{
  "num_hidden_layers": 11,
  "norm": "layernorm",
  "norm_eps": 1e-05,
  "attn_scale": 0.177,
  "parallel_block": false,
  "init_std_up": 0.0442,
  "final_lr_fraction": 0.0,
  "batch_tokens": 32768,
  "train_tokens": 148500000
}
Each number is 200 + 40 x the weight over its row's rms, rounded and kept within 0 to 999. Layers, rows and columns count from 0. The size before them is the row's rms in percent of the matrix's.

# down: layer 5 MLP down (transposed), 512x128, rms 0.227, rows 1-53, columns 64-127
# up: layer 5 MLP up, 512x128, rms 0.224, rows 2-53, columns 64-127
down1,114,213,185,162,185,234,170,200,203,154,201,241,225,205,202,273,277,216,277,191,193,219,157,170,99,148,162,202,268,181,261,220,193,167,263,188,264,231,191,272,198,283,224,248,187,194,139,215,228,241,208,236,192,178,250,265,271,202,198,153,230,207,173,147,170
up2,100,186,145,148,160,171,162,161,117,195,224,242,149,166,179,217,215,170,214,226,232,222,168,252,202,153,142,202,153,308,256,241,178,140,191,205,131,170,242,158,210,179,194,292,257,125,233,235,186,215,199,233,176,229,181,207,194,170,176,174,171,258,226,168,242
down2,105,244,188,253,189,189,162,267,201,163,183,155,214,235,252,190,256,222,233,221,216,151,237,244,285,192,205,213,122,182,232,244,188,192,160,290,157,167,139,206,209,217,208,246,191,232,177,244,223,152,151,188,224,195,237,186,137,205,222,217,171,147,270,186,244
up3,106,183,233,212,201,201,144,112,183,178,214,120,177,247,181,291,163,212,249,210,183,186,221,232,275,161,208,171,177,177,217,147,190,252,174,235,249,189,213,150,87,150,280,210,263,202,171,231,188,171,223,212,219,167,112,155,228,278,192,215,205,239,182,173,201
down3,094,132,217,269,143,154,105,193,266,256,254,125,193,157,231,213,245,194,254,163,251,153,188,219,214,178,135,186,189,232,187,240,273,183,181,145,267,205,186,178,247,178,221,240,210,191,194,186,178,191,246,203,247,190,194,170,285,224,214,238,166,211,182,189,174
up4,096,286,309,222,257,188,119,214,203,282,232,190,275,155,187,195,264,245,147,264,212,224,210,111,226,208,233,252,176,223,190,197,232,182,201,180,171,193,151,151,206,220,177,242,198,201,189,182,169,171,161,253,251,209,220,165,213,210,243,147,188,215,226,206,205
down4,097,261,225,130,279,171,317,187,175,164,218,120,209,191,189,215,148,244,282,194,253,160,183,305,275,182,313,233,165,221,234,245,241,217,247,205,209,230,249,218,157,184,251,139,229,136,183,150,263,164,242,190,206,196,186,210,209,180,202,144,225,142,200,223,210
up5,094,209,268,193,150,213,199,236,190,254,223,255,169,209,171,211,210,217,215,140,225,199,193,291,194,214,278,186,226,224,212,211,180,242,215,212,182,137,284,206,207,169,212,192,194,225,250,148,181,193,288,270,170,234,236,214,211,181,221,137,203,183,112,166,218
down5,090,293,220,114,277,174,225,205,230,202,221,212,280,252,181,196,171,175,142,146,197,187,187,215,204,243,194,99,178,177,199,253,181,212,140,203,174,151,192,226,173,199,186,158,171,153,203,139,235,141,242,184,191,236,193,236,90,200,151,221,148,216,241,195,221
up6,099,201,218,227,202,174,171,202,265,211,199,213,196,234,193,194,192,234,218,157,243,115,175,217,229,161,246,233,224,153,225,191,188,143,234,209,237,110,261,212,188,208,210,174,202,251,174,171,166,206,203,207,249,202,201,214,264,220,179,84,216,194,137,248,180
down6,108,262,190,173,157,244,259,248,256,280,256,218,167,245,274,167,184,216,167,238,222,120,211,251,254,211,225,301,173,197,181,166,157,150,225,130,166,155,190,250,195,187,199,226,190,269,176,140,176,172,169,171,175,150,132,201,211,220,174,239,240,175,263,209,183
up7,099,132,276,208,166,222,164,124,212,205,220,184,200,295,204,244,193,166,221,163,218,225,280,135,208,174,120,215,160,198,252,202,279,243,225,209,239,159,216,227,299,206,210,195,211,255,151,209,115,223,249,225,167,187,220,162,217,210,143,208,208,165,161,168,193
down7,090,232,160,172,150,187,172,132,147,180,192,199,220,157,183,177,259,189,202,239,196,234,130,231,205,225,252,214,188,259,247,217,244,245,212,231,231,207,270,191,119,236,149,137,206,174,109,180,225,189,201,145,202,252,99,240,164,220,131,115,194,205,178,216,187
up8,101,198,183,191,210,161,189,211,313,158,150,186,193,214,228,216,212,234,158,199,195,246,217,199,204,149,195,210,252,104,191,271,181,176,152,241,205,171,230,301,232,244,210,273,217,329,207,134,184,170,188,206,176,145,199,190,210,202,214,237,218,162,175,176,198
down8,102,227,213,133,173,157,160,209,189,178,164,195,115,276,236,159,236,184,315,183,274,184,167,194,186,233,161,193,190,155,164,267,178,125,225,179,275,162,217,175,195,136,242,227,158,220,220,232,208,152,199,191,128,206,147,211,184,215,200,228,244,254,228,135,199
up9,098,205,107,204,205,218,195,215,249,281,207,288,168,163,229,197,233,183,173,178,244,205,130,156,195,110,244,161,188,208,189,215,240,210,181,257,149,194,227,232,193,197,185,231,281,223,195,126,201,180,244,277,174,184,201,178,158,227,235,137,184,160,239,224,209
down9,100,197,208,194,182,200,214,181,210,257,163,181,218,196,243,274,212,170,178,240,271,148,273,213,156,229,214,236,166,210,178,195,234,123,249,154,226,260,219,230,215,154,205,228,122,240,170,274,171,233,232,152,167,188,197,181,217,133,188,250,228,238,161,132,224
up10,099,175,246,200,199,193,204,169,145,291,202,202,195,257,246,155,237,172,185,196,220,160,225,202,219,252,160,147,217,191,233,198,182,222,133,188,202,254,176,225,184,145,151,200,242,235,149,181,255,85,246,206,198,190,194,198,196,167,149,254,244,214,122,163,286
down10,099,205,169,188,204,171,218,228,162,165,222,208,208,210,192,191,130,174,213,172,155,252,228,214,254,177,206,198,190,119,275,183,264,221,230,160,139,239,197,239,126,225,257,186,226,199,247,213,200,187,165,132,151,224,293,194,160,171,123,177,255,194,268,217,221
up11,096,235,192,226,171,152,235,165,239,103,167,259,186,262,204,247,164,273,190,176,193,195,226,253,222,151,215,207,196,237,189,183,224,265,214,222,214,201,232,160,228,247,262,170,174,233,233,230,139,229,172,172,200,191,183,198,173,153,240,203,239,204,215,228,213
down11,103,157,257,256,251,196,186,161,200,184,252,160,239,185,168,176,301,158,208,194,145,217,221,122,147,233,144,142,170,168,180,241,190,194,187,251,269,242,232,205,222,202,301,244,182,150,183,210,185,157,228,197,195,221,224,217,237,253,161,213,226,206,209,200,124
up12,100,147,214,241,191,180,126,259,206,214,201,210,140,114,276,242,222,180,216,80,185,224,247,181,188,115,201,165,204,218,256,274,268,140,185,195,190,153,172,219,250,178,151,175,186,231,156,181,254,252,229,219,316,186,201,198,199,187,194,230,218,170,249,214,208
down12,107,169,153,232,231,220,184,212,189,172,129,166,179,204,180,149,222,100,237,177,192,183,199,190,203,176,202,132,233,232,244,252,183,151,176,247,222,180,222,160,240,205,219,216,118,128,167,192,166,151,170,263,246,192,135,226,233,259,266,248,184,164,261,244,205
up13,098,212,119,212,168,195,219,280,198,151,148,180,158,227,178,178,171,148,275,218,231,148,194,217,144,170,213,269,236,177,175,255,179,186,230,204,180,284,172,247,191,179,152,244,221,172,236,178,310,136,247,172,175,206,255,194,225,220,234,220,142,140,253,233,270
down13,108,243,236,247,299,171,186,197,140,155,216,247,192,231,146,178,221,102,196,222,253,190,257,159,287,215,163,256,252,211,245,171,183,213,246,222,158,159,175,161,223,179,185,236,204,190,200,144,253,181,270,203,212,218,212,210,183,232,187,217,186,216,172,254,211
up14,110,200,235,136,131,180,198,198,181,134,145,303,250,147,185,249,222,176,242,289,163,173,217,202,192,194,174,187,187,199,218,198,207,185,222,162,193,142,184,218,211,112,212,160,199,253,125,215,213,271,221,221,232,114,251,200,291,149,215,214,215,264,189,194,209
down14,118,190,227,247,193,163,189,207,237,227,187,243,259,147,191,234,212,132,161,231,142,217,283,238,187,222,97,216,182,210,185,173,224,263,165,223,190,190,156,224,205,244,157,229,235,168,128,175,218,197,166,250,185,137,197,201,208,210,202,288,231,210,175,213,265
up15,092,242,149,251,203,246,211,89,182,263,216,227,154,220,221,217,299,160,160,187,248,196,303,243,205,244,196,272,206,183,135,200,242,201,197,184,154,240,136,230,220,228,195,210,206,203,260,159,245,153,202,221,208,260,162,249,211,247,115,229,130,255,244,198,223
down15,091,199,196,154,164,168,150,232,115,214,160,189,229,188,214,221,178,197,189,303,208,184,172,172,169,153,159,180,238,207,195,235,162,183,273,252,219,173,219,248,148,206,208,161,251,183,123,187,183,260,105,202,197,252,207,156,162,211,147,166,234,179,179,304,151
up16,099,177,199,235,162,168,133,179,226,148,203,270,156,188,266,196,208,236,178,202,177,220,232,281,288,203,164,275,190,136,264,179,218,191,169,178,178,269,204,203,158,199,172,139,195,244,161,191,164,241,182,156,187,149,147,199,205,196,190,182,171,219,199,144,303
down16,103,254,164,207,251,162,222,241,161,212,208,155,264,172,211,156,203,244,194,134,209,219,256,171,180,204,234,150,244,240,161,169,267,276,156,191,274,154,194,168,244,220,258,199,131,209,206,155,244,111,204,177,223,180,183,131,163,171,186,200,243,118,163,211,210
up17,104,154,174,239,111,221,187,229,224,151,227,197,233,143,242,196,138,158,213,188,230,197,246,236,185,239,211,274,228,231,272,204,130,255,212,245,185,177,258,237,182,192,169,179,208,206,221,143,125,203,217,260,265,188,185,257,158,105,141,235,142,201,192,244,259
down17,090,191,253,131,227,179,165,207,162,231,321,230,138,190,221,156,173,190,210,208,221,239,208,183,151,179,220,247,199,288,178,199,186,167,198,204,111,285,186,151,124,228,139,256,254,273,149,196,306,168,130,207,159,182,203,157,217,144,226,179,207,218,184,176,231
up18,083,212,231,264,157,226,207,195,186,226,169,215,196,182,159,228,245,201,216,194,152,192,158,251,119,174,293,202,192,106,196,246,148,152,190,248,168,180,182,195,263,211,271,218,162,247,196,168,216,159,131,213,242,197,177,234,242,176,211,227,273,197,205,247,125
down18,092,284,228,231,210,215,254,195,127,206,249,165,207,181,207,276,180,238,207,253,198,252,278,197,273,198,154,189,250,151,203,210,157,216,181,141,206,137,193,189,217,174,158,247,207,156,214,143,190,252,188,170,159,178,176,245,204,207,207,218,212,235,276,162,226
up19,098,305,166,275,203,261,234,195,206,158,177,167,234,139,207,258,171,167,159,218,177,226,108,185,171,271,207,171,271,165,158,182,158,248,185,144,239,207,207,176,170,212,191,215,185,247,225,134,234,228,228,287,226,227,190,212,211,133,211,253,213,212,237,144,133
down19,094,218,206,205,201,244,156,222,181,166,216,123,229,190,158,163,215,288,197,184,232,96,167,163,197,197,186,156,203,215,198,189,183,226,203,224,246,167,195,237,233,145,193,204,221,216,134,270,189,196,166,283,145,152,199,101,197,256,136,182,191,134,181,262,149
up20,102,245,133,192,225,251,157,180,282,233,172,277,136,179,156,167,135,258,195,242,239,113,169,199,215,223,196,132,187,192,182,225,177,211,243,179,241,198,121,127,239,147,218,149,199,244,226,208,172,187,212,232,181,250,161,156,180,241,166,283,218,215,200,263,172
down20,106,196,221,195,322,250,295,223,161,211,252,192,208,198,235,261,194,166,213,141,248,58,179,203,164,181,199,143,207,152,241,215,173,243,184,206,167,247,189,101,224,228,238,181,241,146,212,263,163,150,170,162,195,232,234,176,182,222,242,247,147,134,230,219,205
up21,103,143,180,213,145,161,297,141,217,237,186,227,159,158,318,156,208,203,137,205,156,254,252,191,209,151,225,270,180,216,175,190,194,259,196,128,148,125,250,283,193,166,140,249,233,178,217,185,184,151,162,172,212,155,230,266,159,215,240,214,187,202,237,151,210
down21,110,241,257,204,188,204,145,208,157,129,281,213,236,197,167,213,187,128,119,208,197,251,255,217,157,197,193,170,194,197,239,141,171,207,283,227,145,273,172,245,169,248,187,159,185,198,206,208,188,112,159,164,208,212,214,200,193,183,165,109,193,161,230,254,178
up22,101,201,160,189,229,227,234,204,285,137,207,212,105,261,198,214,168,166,206,230,169,248,165,228,191,201,225,238,189,180,190,234,285,182,204,100,240,206,226,181,248,199,240,245,197,173,243,239,215,169,249,125,244,150,200,141,200,203,191,163,168,226,206,241,200
down22,100,143,244,268,200,189,220,204,171,233,224,251,219,158,209,219,239,273,176,231,199,216,194,239,213,249,265,285,179,176,274,176,200,254,242,196,261,175,150,154,167,245,223,181,179,179,171,208,179,231,167,200,214,217,237,122,204,269,209,213,228,217,212,140,205
up23,092,200,153,202,165,254,117,161,187,259,176,256,178,218,179,140,211,184,238,211,255,167,255,176,138,238,186,234,173,238,172,123,257,185,257,172,224,225,182,143,240,198,282,212,215,147,154,197,233,175,177,143,274,212,193,189,160,170,201,231,214,116,186,239,210
down23,088,176,128,230,151,145,103,232,245,215,162,293,177,168,104,220,253,202,200,142,222,154,236,195,204,227,255,172,222,231,220,136,172,148,278,284,229,222,221,217,195,181,248,201,153,235,256,187,174,235,152,130,162,235,231,157,218,177,204,185,174,216,231,153,162
up24,102,177,278,212,227,245,206,196,214,204,223,167,165,282,251,231,189,238,193,166,226,190,201,239,241,209,144,185,178,202,138,208,134,195,158,162,263,155,159,107,210,156,193,212,197,174,237,208,162,239,165,281,212,228,152,155,270,146,289,215,232,217,196,183,262
down24,094,196,163,247,172,237,188,177,202,148,235,226,251,215,185,203,184,229,210,275,234,231,219,157,137,107,197,111,159,216,143,202,184,191,221,243,211,208,232,231,207,218,171,219,175,264,210,119,258,251,244,211,182,176,288,227,186,238,166,222,211,201,170,216,162
up25,105,221,217,170,156,174,209,181,266,158,196,209,140,205,168,232,235,259,237,194,132,182,175,192,212,158,208,225,184,182,170,211,151,247,188,198,184,178,215,190,189,116,212,246,218,206,101,246,216,239,149,201,179,243,213,281,234,207,213,248,223,203,221,195,202
down25,108,226,251,225,261,244,253,161,205,192,208,256,253,200,182,223,187,219,216,226,215,189,194,168,265,199,164,220,238,193,243,175,241,204,282,228,191,231,194,222,266,167,243,118,187,137,235,153,248,234,274,276,231,156,199,180,186,235,191,239,183,191,158,219,212
up26,104,126,281,278,253,175,170,143,177,153,209,203,159,170,190,221,185,144,180,220,174,158,175,209,260,189,125,216,246,186,220,170,148,276,167,216,155,238,289,239,206,224,174,191,155,174,227,224,159,202,169,222,218,161,204,163,220,166,205,187,221,189,191,202,240
down26,104,185,135,248,249,183,217,165,159,162,131,173,195,182,111,186,196,174,187,189,212,227,190,177,148,265,244,180,140,256,165,177,158,134,186,138,194,289,180,157,171,207,219,192,159,215,223,131,187,159,150,191,257,208,148,165,240,297,225,220,206,239,157,130,196
up27,099,105,234,130,227,175,159,185,161,159,170,235,236,198,157,246,209,215,194,220,193,268,161,264,176,262,233,209,169,243,202,164,231,194,139,182,258,147,183,163,255,152,223,286,224,216,190,129,246,197,202,157,185,226,154,253,179,181,130,179,195,148,198,240,236
down27,097,205,160,166,146,290,172,224,156,145,216,209,192,245,203,179,218,179,263,164,241,197,230,222,171,115,202,199,219,199,252,252,191,229,231,154,177,266,178,211,209,191,186,177,79,233,236,242,232,236,161,196,89,138,250,144,245,193,181,229,195,160,190,196,194
up28,104,229,187,270,215,194,179,187,207,211,232,151,142,184,141,255,221,212,225,298,172,187,107,223,199,202,231,175,192,238,185,170,225,206,249,95,196,180,221,182,149,220,174,222,194,154,171,223,185,184,215,168,228,219,265,166,212,199,245,199,211,267,182,207,237
down28,109,214,187,159,158,133,176,238,221,200,248,160,196,209,211,194,309,200,141,178,249,142,188,211,192,273,211,216,193,194,217,188,181,211,221,97,196,190,218,251,195,224,162,245,131,236,230,183,144,170,210,165,207,179,252,164,259,177,205,236,184,202,188,181,226
up29,093,202,261,167,239,243,169,122,215,201,212,247,189,211,149,205,211,237,191,206,276,234,186,205,121,259,252,297,244,181,228,169,174,120,187,237,273,226,207,177,197,225,293,202,208,194,168,161,162,190,214,197,185,192,166,234,249,241,227,144,205,161,152,134,225
down29,108,233,173,179,165,192,228,199,171,234,178,153,101,227,194,256,176,247,191,197,168,255,149,197,188,175,125,200,197,218,205,218,200,234,177,181,172,187,198,230,170,256,218,247,197,112,175,225,189,187,226,261,234,229,207,215,260,218,217,218,228,202,260,244,252
up30,107,237,128,222,220,178,217,195,143,134,171,176,204,171,161,132,131,174,177,155,214,161,129,234,167,183,175,227,179,216,263,286,211,191,146,257,226,231,138,165,146,205,226,175,205,242,136,248,211,223,180,191,257,192,144,174,237,218,175,227,168,195,188,225,146
down30,108,317,243,189,230,157,180,140,132,207,258,223,215,193,113,192,229,147,182,194,130,242,217,210,156,188,158,112,161,234,209,206,143,165,204,205,200,215,214,230,83,139,182,180,227,256,148,144,180,209,171,204,210,166,200,154,220,180,219,195,175,227,221,226,141
up31,102,184,316,250,231,224,219,154,170,244,181,215,157,228,192,205,176,251,180,215,214,170,185,181,195,209,205,174,229,97,176,124,263,172,117,278,247,208,176,173,214,232,231,170,167,187,186,210,177,150,249,258,177,224,245,156,216,149,212,206,212,130,169,173,206
down31,106,183,170,171,222,231,225,199,191,172,212,199,248,261,153,206,192,234,141,122,148,179,177,175,227,213,185,217,313,222,267,212,189,252,232,182,161,197,192,203,198,197,153,139,198,211,126,219,248,260,157,203,147,186,252,242,102,238,181,243,169,170,277,177,222
up32,092,256,201,239,197,202,227,173,197,163,215,273,289,191,183,255,229,186,204,232,251,195,178,190,175,235,171,208,230,214,249,246,162,193,224,143,157,158,137,219,250,268,243,265,133,170,198,225,225,165,250,219,197,200,191,198,175,204,216,254,138,202,166,237,257
down32,091,232,216,224,215,204,165,198,168,216,220,257,237,196,199,213,136,284,194,184,207,167,166,190,229,132,160,173,220,149,236,192,143,203,148,202,186,241,151,220,274,237,154,182,284,271,305,177,204,274,250,177,242,191,143,114,197,217,224,210,214,199,210,186,265
up33,107,137,252,246,241,268,176,217,217,264,279,150,223,180,226,167,140,158,280,218,232,209,265,218,214,174,180,221,260,217,171,159,216,171,198,275,233,173,164,159,185,215,185,205,205,209,251,236,170,240,227,161,151,280,179,197,182,88,205,273,192,243,168,278,169
down33,107,199,164,250,130,169,120,190,243,211,134,179,158,200,203,195,232,224,185,284,263,186,183,252,152,222,185,173,117,257,169,163,253,201,213,225,213,186,256,244,154,206,204,150,199,204,152,187,240,236,192,175,185,290,186,161,190,243,265,130,311,257,250,136,169
up34,109,237,173,239,282,150,190,220,150,190,201,166,247,258,227,167,180,218,137,212,192,194,183,180,203,214,227,185,239,243,195,186,195,230,258,212,155,217,145,213,303,172,206,203,206,226,193,193,283,180,149,228,232,124,224,313,146,251,221,161,210,188,158,113,182
down34,100,236,215,257,177,110,238,245,230,226,220,239,183,188,212,208,136,181,238,166,195,206,244,240,151,164,196,216,141,255,147,211,217,179,179,233,144,166,227,288,198,203,145,289,153,168,191,144,189,179,157,223,224,186,158,187,175,237,148,154,267,186,255,207,153
up35,093,165,214,220,148,208,186,207,176,182,181,256,205,200,213,198,140,190,186,198,154,256,249,251,111,210,166,222,242,239,233,242,198,232,300,220,144,186,199,209,222,170,119,264,225,61,241,212,233,161,142,141,237,226,225,190,226,180,222,196,154,221,219,122,258
down35,084,205,162,204,235,260,171,224,205,111,261,174,158,244,124,224,196,244,188,218,231,171,199,158,270,185,164,174,175,146,227,231,118,127,185,257,180,193,227,261,108,203,230,136,172,255,132,159,183,203,206,170,214,195,223,163,197,197,121,242,243,217,226,231,170
up36,090,181,201,195,272,118,203,144,211,175,223,189,158,230,125,261,236,170,190,244,162,255,268,212,170,195,242,206,247,272,149,205,170,282,185,192,275,198,201,227,270,99,195,216,198,227,221,160,151,170,195,185,206,148,197,194,214,235,234,177,136,188,266,273,110
down36,097,181,137,229,247,229,210,274,180,221,222,252,156,272,181,153,160,220,218,185,237,161,171,247,175,220,210,205,197,192,200,160,235,207,163,209,132,247,255,340,261,209,231,163,169,144,178,186,226,186,126,169,148,130,199,176,170,308,217,178,233,181,188,183,204
up37,098,165,133,162,169,216,175,221,177,221,179,210,239,208,218,182,202,199,236,148,267,220,166,180,165,239,212,191,194,234,227,218,225,162,178,215,246,198,228,277,186,189,155,240,260,160,177,265,233,166,202,214,228,189,113,223,160,199,222,187,174,187,144,161,166
down37,108,165,205,232,130,134,230,163,207,174,188,186,214,89,239,185,189,185,227,207,203,158,213,193,148,158,206,150,250,134,197,191,300,206,218,170,109,227,170,238,272,140,193,147,229,137,209,205,243,242,185,200,179,187,211,224,240,216,216,216,274,238,124,133,161
up38,108,207,252,226,228,189,203,194,149,194,159,260,195,251,229,182,196,246,189,185,203,256,182,161,205,198,178,220,179,178,182,178,188,211,239,275,203,224,153,208,211,156,219,110,201,143,216,129,242,288,189,177,253,177,241,238,263,217,259,109,165,258,201,193,169
down38,107,185,151,210,246,220,153,253,177,124,248,174,213,239,120,170,141,196,202,253,214,219,221,216,169,165,241,154,248,144,212,220,182,231,178,198,245,189,183,262,148,156,212,206,185,168,159,75,111,231,233,180,208,218,179,270,134,173,187,191,181,200,215,207,264
up39,096,230,206,142,206,212,222,178,203,156,153,169,140,219,198,183,266,180,201,201,205,169,171,177,231,114,107,166,244,155,208,188,221,248,182,219,257,207,237,154,193,147,169,212,265,211,195,170,230,204,220,219,185,267,211,253,249,136,203,161,194,180,199,117,233
down39,099,221,208,156,222,192,159,221,206,247,235,235,225,240,197,295,260,204,172,124,253,160,241,205,255,217,194,169,213,219,138,190,169,142,233,197,143,247,216,239,170,243,151,224,187,196,187,237,168,83,269,195,265,138,137,200,264,192,188,242,223,275,146,157,161
up40,100,260,201,193,213,236,190,207,203,186,258,224,182,250,201,191,235,176,257,216,232,165,236,214,146,162,240,202,212,220,215,227,190,237,151,171,173,151,122,228,220,161,185,214,201,237,203,221,261,203,287,155,236,142,146,278,158,270,220,219,238,162,153,149,243
down40,103,206,205,276,221,253,240,249,242,159,190,190,133,189,196,190,213,167,168,258,144,186,159,223,205,160,160,211,103,193,225,210,169,242,156,147,194,185,205,229,235,185,205,227,84,156,238,231,214,228,229,206,205,234,212,168,191,259,260,250,179,211,228,202,186
up41,099,145,180,242,198,158,134,200,235,274,181,138,214,260,160,149,175,144,228,171,190,85,185,220,190,265,204,166,87,212,254,239,298,169,164,266,203,246,194,186,223,183,108,186,244,216,114,203,205,252,137,189,220,125,143,184,240,246,219,211,252,212,182,227,157
down41,102,162,236,182,161,179,239,235,168,123,242,243,285,124,220,157,202,129,244,218,186,146,264,271,231,192,214,217,244,141,180,221,173,203,206,99,242,243,258,196,183,178,236,152,180,309,241,217,220,200,226,209,144,281,213,227,192,239,178,191,159,209,298,150,244
up42,102,135,233,214,233,270,248,177,182,157,289,138,152,186,212,127,196,141,233,199,204,206,226,237,249,169,166,182,130,148,245,176,203,199,149,222,204,186,181,157,185,183,165,98,225,249,210,187,168,203,238,247,194,223,163,189,235,154,226,156,225,154,215,188,205
down42,093,187,113,189,179,287,203,133,155,144,217,231,226,172,160,227,228,269,207,178,232,187,188,159,214,141,201,219,114,266,163,222,209,178,200,136,169,260,163,228,144,252,204,266,194,264,183,203,225,220,148,155,231,169,264,208,278,297,170,206,182,193,241,174,211
up43,092,186,207,110,268,198,210,103,224,227,83,188,215,198,181,189,173,168,180,214,220,251,247,223,271,136,163,224,201,219,239,283,165,193,267,142,229,206,164,145,172,214,188,244,150,139,183,158,207,181,212,283,194,224,239,199,269,236,180,204,210,192,257,181,212
down43,081,232,217,219,129,215,140,231,163,130,238,293,180,131,226,203,165,278,138,132,154,189,173,192,194,178,142,137,222,166,171,184,188,170,204,252,248,182,274,232,249,237,184,167,178,242,170,165,182,167,174,172,181,154,207,152,196,217,142,158,312,271,155,224,195
up44,098,185,232,234,180,144,213,223,275,199,97,169,180,181,169,287,219,153,221,170,241,271,216,208,202,168,226,169,205,221,176,223,224,162,229,200,184,135,245,215,216,147,215,220,164,148,197,187,163,270,209,192,265,276,313,247,212,170,201,219,175,181,192,189,168
down44,101,147,214,218,191,199,81,154,194,223,180,95,198,191,185,231,189,134,208,254,265,216,194,236,238,182,214,267,200,158,184,143,187,161,170,153,166,242,198,213,237,136,213,244,201,119,183,129,257,134,158,200,175,242,250,208,213,158,191,147,214,165,185,265,174
up45,104,152,220,210,196,201,249,233,227,216,249,244,244,190,177,223,238,262,121,238,228,146,218,208,168,225,172,176,168,232,219,232,186,146,223,191,128,205,115,162,196,248,229,209,199,204,223,168,159,180,203,196,201,198,206,192,195,204,233,98,215,190,199,277,216
down45,103,212,242,224,228,151,268,140,207,194,229,153,166,156,164,172,273,170,198,262,183,209,149,198,245,200,231,225,215,163,197,182,200,207,197,238,188,219,201,207,164,241,166,157,143,201,230,244,207,272,263,228,289,182,253,209,241,225,167,165,255,184,238,239,182
up46,110,187,212,204,224,208,181,221,169,185,171,268,223,228,242,216,211,236,171,198,292,213,240,226,339,206,177,194,147,235,201,126,278,258,175,213,216,159,155,217,180,222,159,207,191,253,191,178,204,241,257,229,233,242,223,149,177,202,143,253,195,203,223,238,213
down46,104,198,197,258,194,250,262,277,207,178,190,179,238,227,206,217,160,213,275,190,209,230,120,190,187,228,186,204,226,155,270,178,159,181,240,183,180,191,270,242,197,240,207,177,205,200,281,190,161,176,134,194,173,214,111,149,213,196,195,157,198,198,190,188,211
up47,105,185,205,162,225,231,231,144,167,221,222,208,180,202,194,182,158,199,212,173,163,129,216,200,194,95,174,290,148,230,182,183,140,258,164,132,224,179,206,199,177,186,192,189,218,261,243,178,270,239,203,276,202,189,195,223,239,229,201,223,187,162,146,211,239
down47,110,107,227,187,210,241,206,240,242,216,116,233,161,194,182,237,203,215,186,200,231,231,122,249,167,237,160,205,247,255,173,234,120,148,232,152,223,147,277,190,275,175,228,228,229,129,222,232,152,245,173,127,147,293,143,214,168,202,146,177,216,283,194,153,167
up48,103,221,199,188,182,258,254,213,251,225,178,195,152,193,157,219,210,162,207,154,189,222,222,255,157,235,216,198,244,187,274,208,268,175,144,186,236,222,158,216,223,142,225,169,195,165,274,140,159,248,136,159,188,247,234,195,215,224,287,218,192,128,198,207,183
down48,107,211,171,199,137,165,155,217,211,192,145,199,230,160,218,159,202,226,198,162,198,203,167,89,239,197,176,266,248,202,231,219,211,201,257,163,196,233,202,222,191,211,224,230,145,114,203,190,194,138,213,196,132,216,174,222,185,165,149,234,156,167,212,241,253
up49,096,175,181,237,176,176,227,174,187,209,244,190,234,173,168,231,248,227,175,193,215,207,183,219,204,206,120,186,171,202,225,250,200,210,183,228,285,214,167,280,191,133,178,179,257,158,211,244,262,158,154,148,230,200,266,259,175,167,175,227,103,183,197,142,219
down49,107,210,180,211,168,170,195,178,186,216,212,234,189,168,170,184,190,234,259,196,223,162,233,92,161,254,136,176,197,202,205,183,170,225,290,229,180,188,204,184,216,199,208,245,212,117,241,304,259,129,200,192,225,201,178,240,169,240,167,230,235,197,189,193,146
up50,105,146,248,187,223,218,206,184,140,146,234,220,151,218,200,260,243,162,173,173,180,163,152,220,225,233,155,231,193,117,208,220,245,170,169,162,195,173,240,187,203,193,255,97,212,215,180,208,165,236,259,176,209,241,201,191,232,205,227,179,267,265,195,206,234
down50,100,172,161,252,218,211,193,216,208,239,176,191,233,156,181,232,170,192,169,143,155,249,286,232,114,199,297,204,219,224,234,137,241,123,220,162,203,248,131,227,226,190,135,205,225,240,215,290,216,221,223,175,130,245,221,209,162,148,230,214,220,268,209,203,194
up51,096,207,139,200,236,221,126,135,187,257,216,198,230,193,196,190,250,203,211,284,235,230,192,195,252,165,197,275,267,240,183,197,244,223,201,185,228,179,207,149,166,132,215,232,174,236,194,150,198,150,105,217,205,211,266,180,163,302,171,173,164,177,123,238,235
down51,099,229,281,249,208,184,171,257,169,255,168,190,185,243,203,133,167,196,232,198,188,240,232,233,180,252,236,149,114,154,205,195,203,262,141,217,207,212,172,184,218,263,179,186,184,221,127,208,216,215,140,146,204,250,192,189,137,155,209,270,180,110,254,233,224
up52,118,171,224,189,274,259,180,175,229,261,199,218,185,250,186,234,192,181,218,189,195,195,181,245,185,183,113,228,144,259,190,218,160,173,153,149,206,203,191,148,278,198,203,173,226,229,252,135,194,148,147,237,208,254,198,170,176,187,257,192,149,285,297,209,294
down52,121,171,280,171,222,201,234,206,221,231,227,231,157,232,184,255,142,310,236,194,111,188,261,134,236,240,156,120,165,177,255,252,159,204,177,161,204,196,134,178,200,145,244,115,186,325,233,196,231,201,231,188,200,229,193,170,213,198,145,215,220,238,275,213,181
up53,107,198,207,195,203,261,202,127,167,229,218,201,230,192,223,198,145,167,255,242,129,231,249,165,73,263,211,169,185,181,195,211,171,222,195,142,277,167,288,175,225,179,173,197,169,194,171,250,243,221,288,246,205,190,199,158,178,138,163,236,208,213,147,278,209
down53,109,203,243,240,197,179,231,177,238,213,247,195,228,129,184,240,226,212,188,207,224,131,259,216,174,206,204,206,198,231,137,190,200,211,175,183,200,241,220,228,191,295,194,318,209,201,163,212,151,151,200,176,132,149,157,267,203,314,120,171,119,244,192,190,166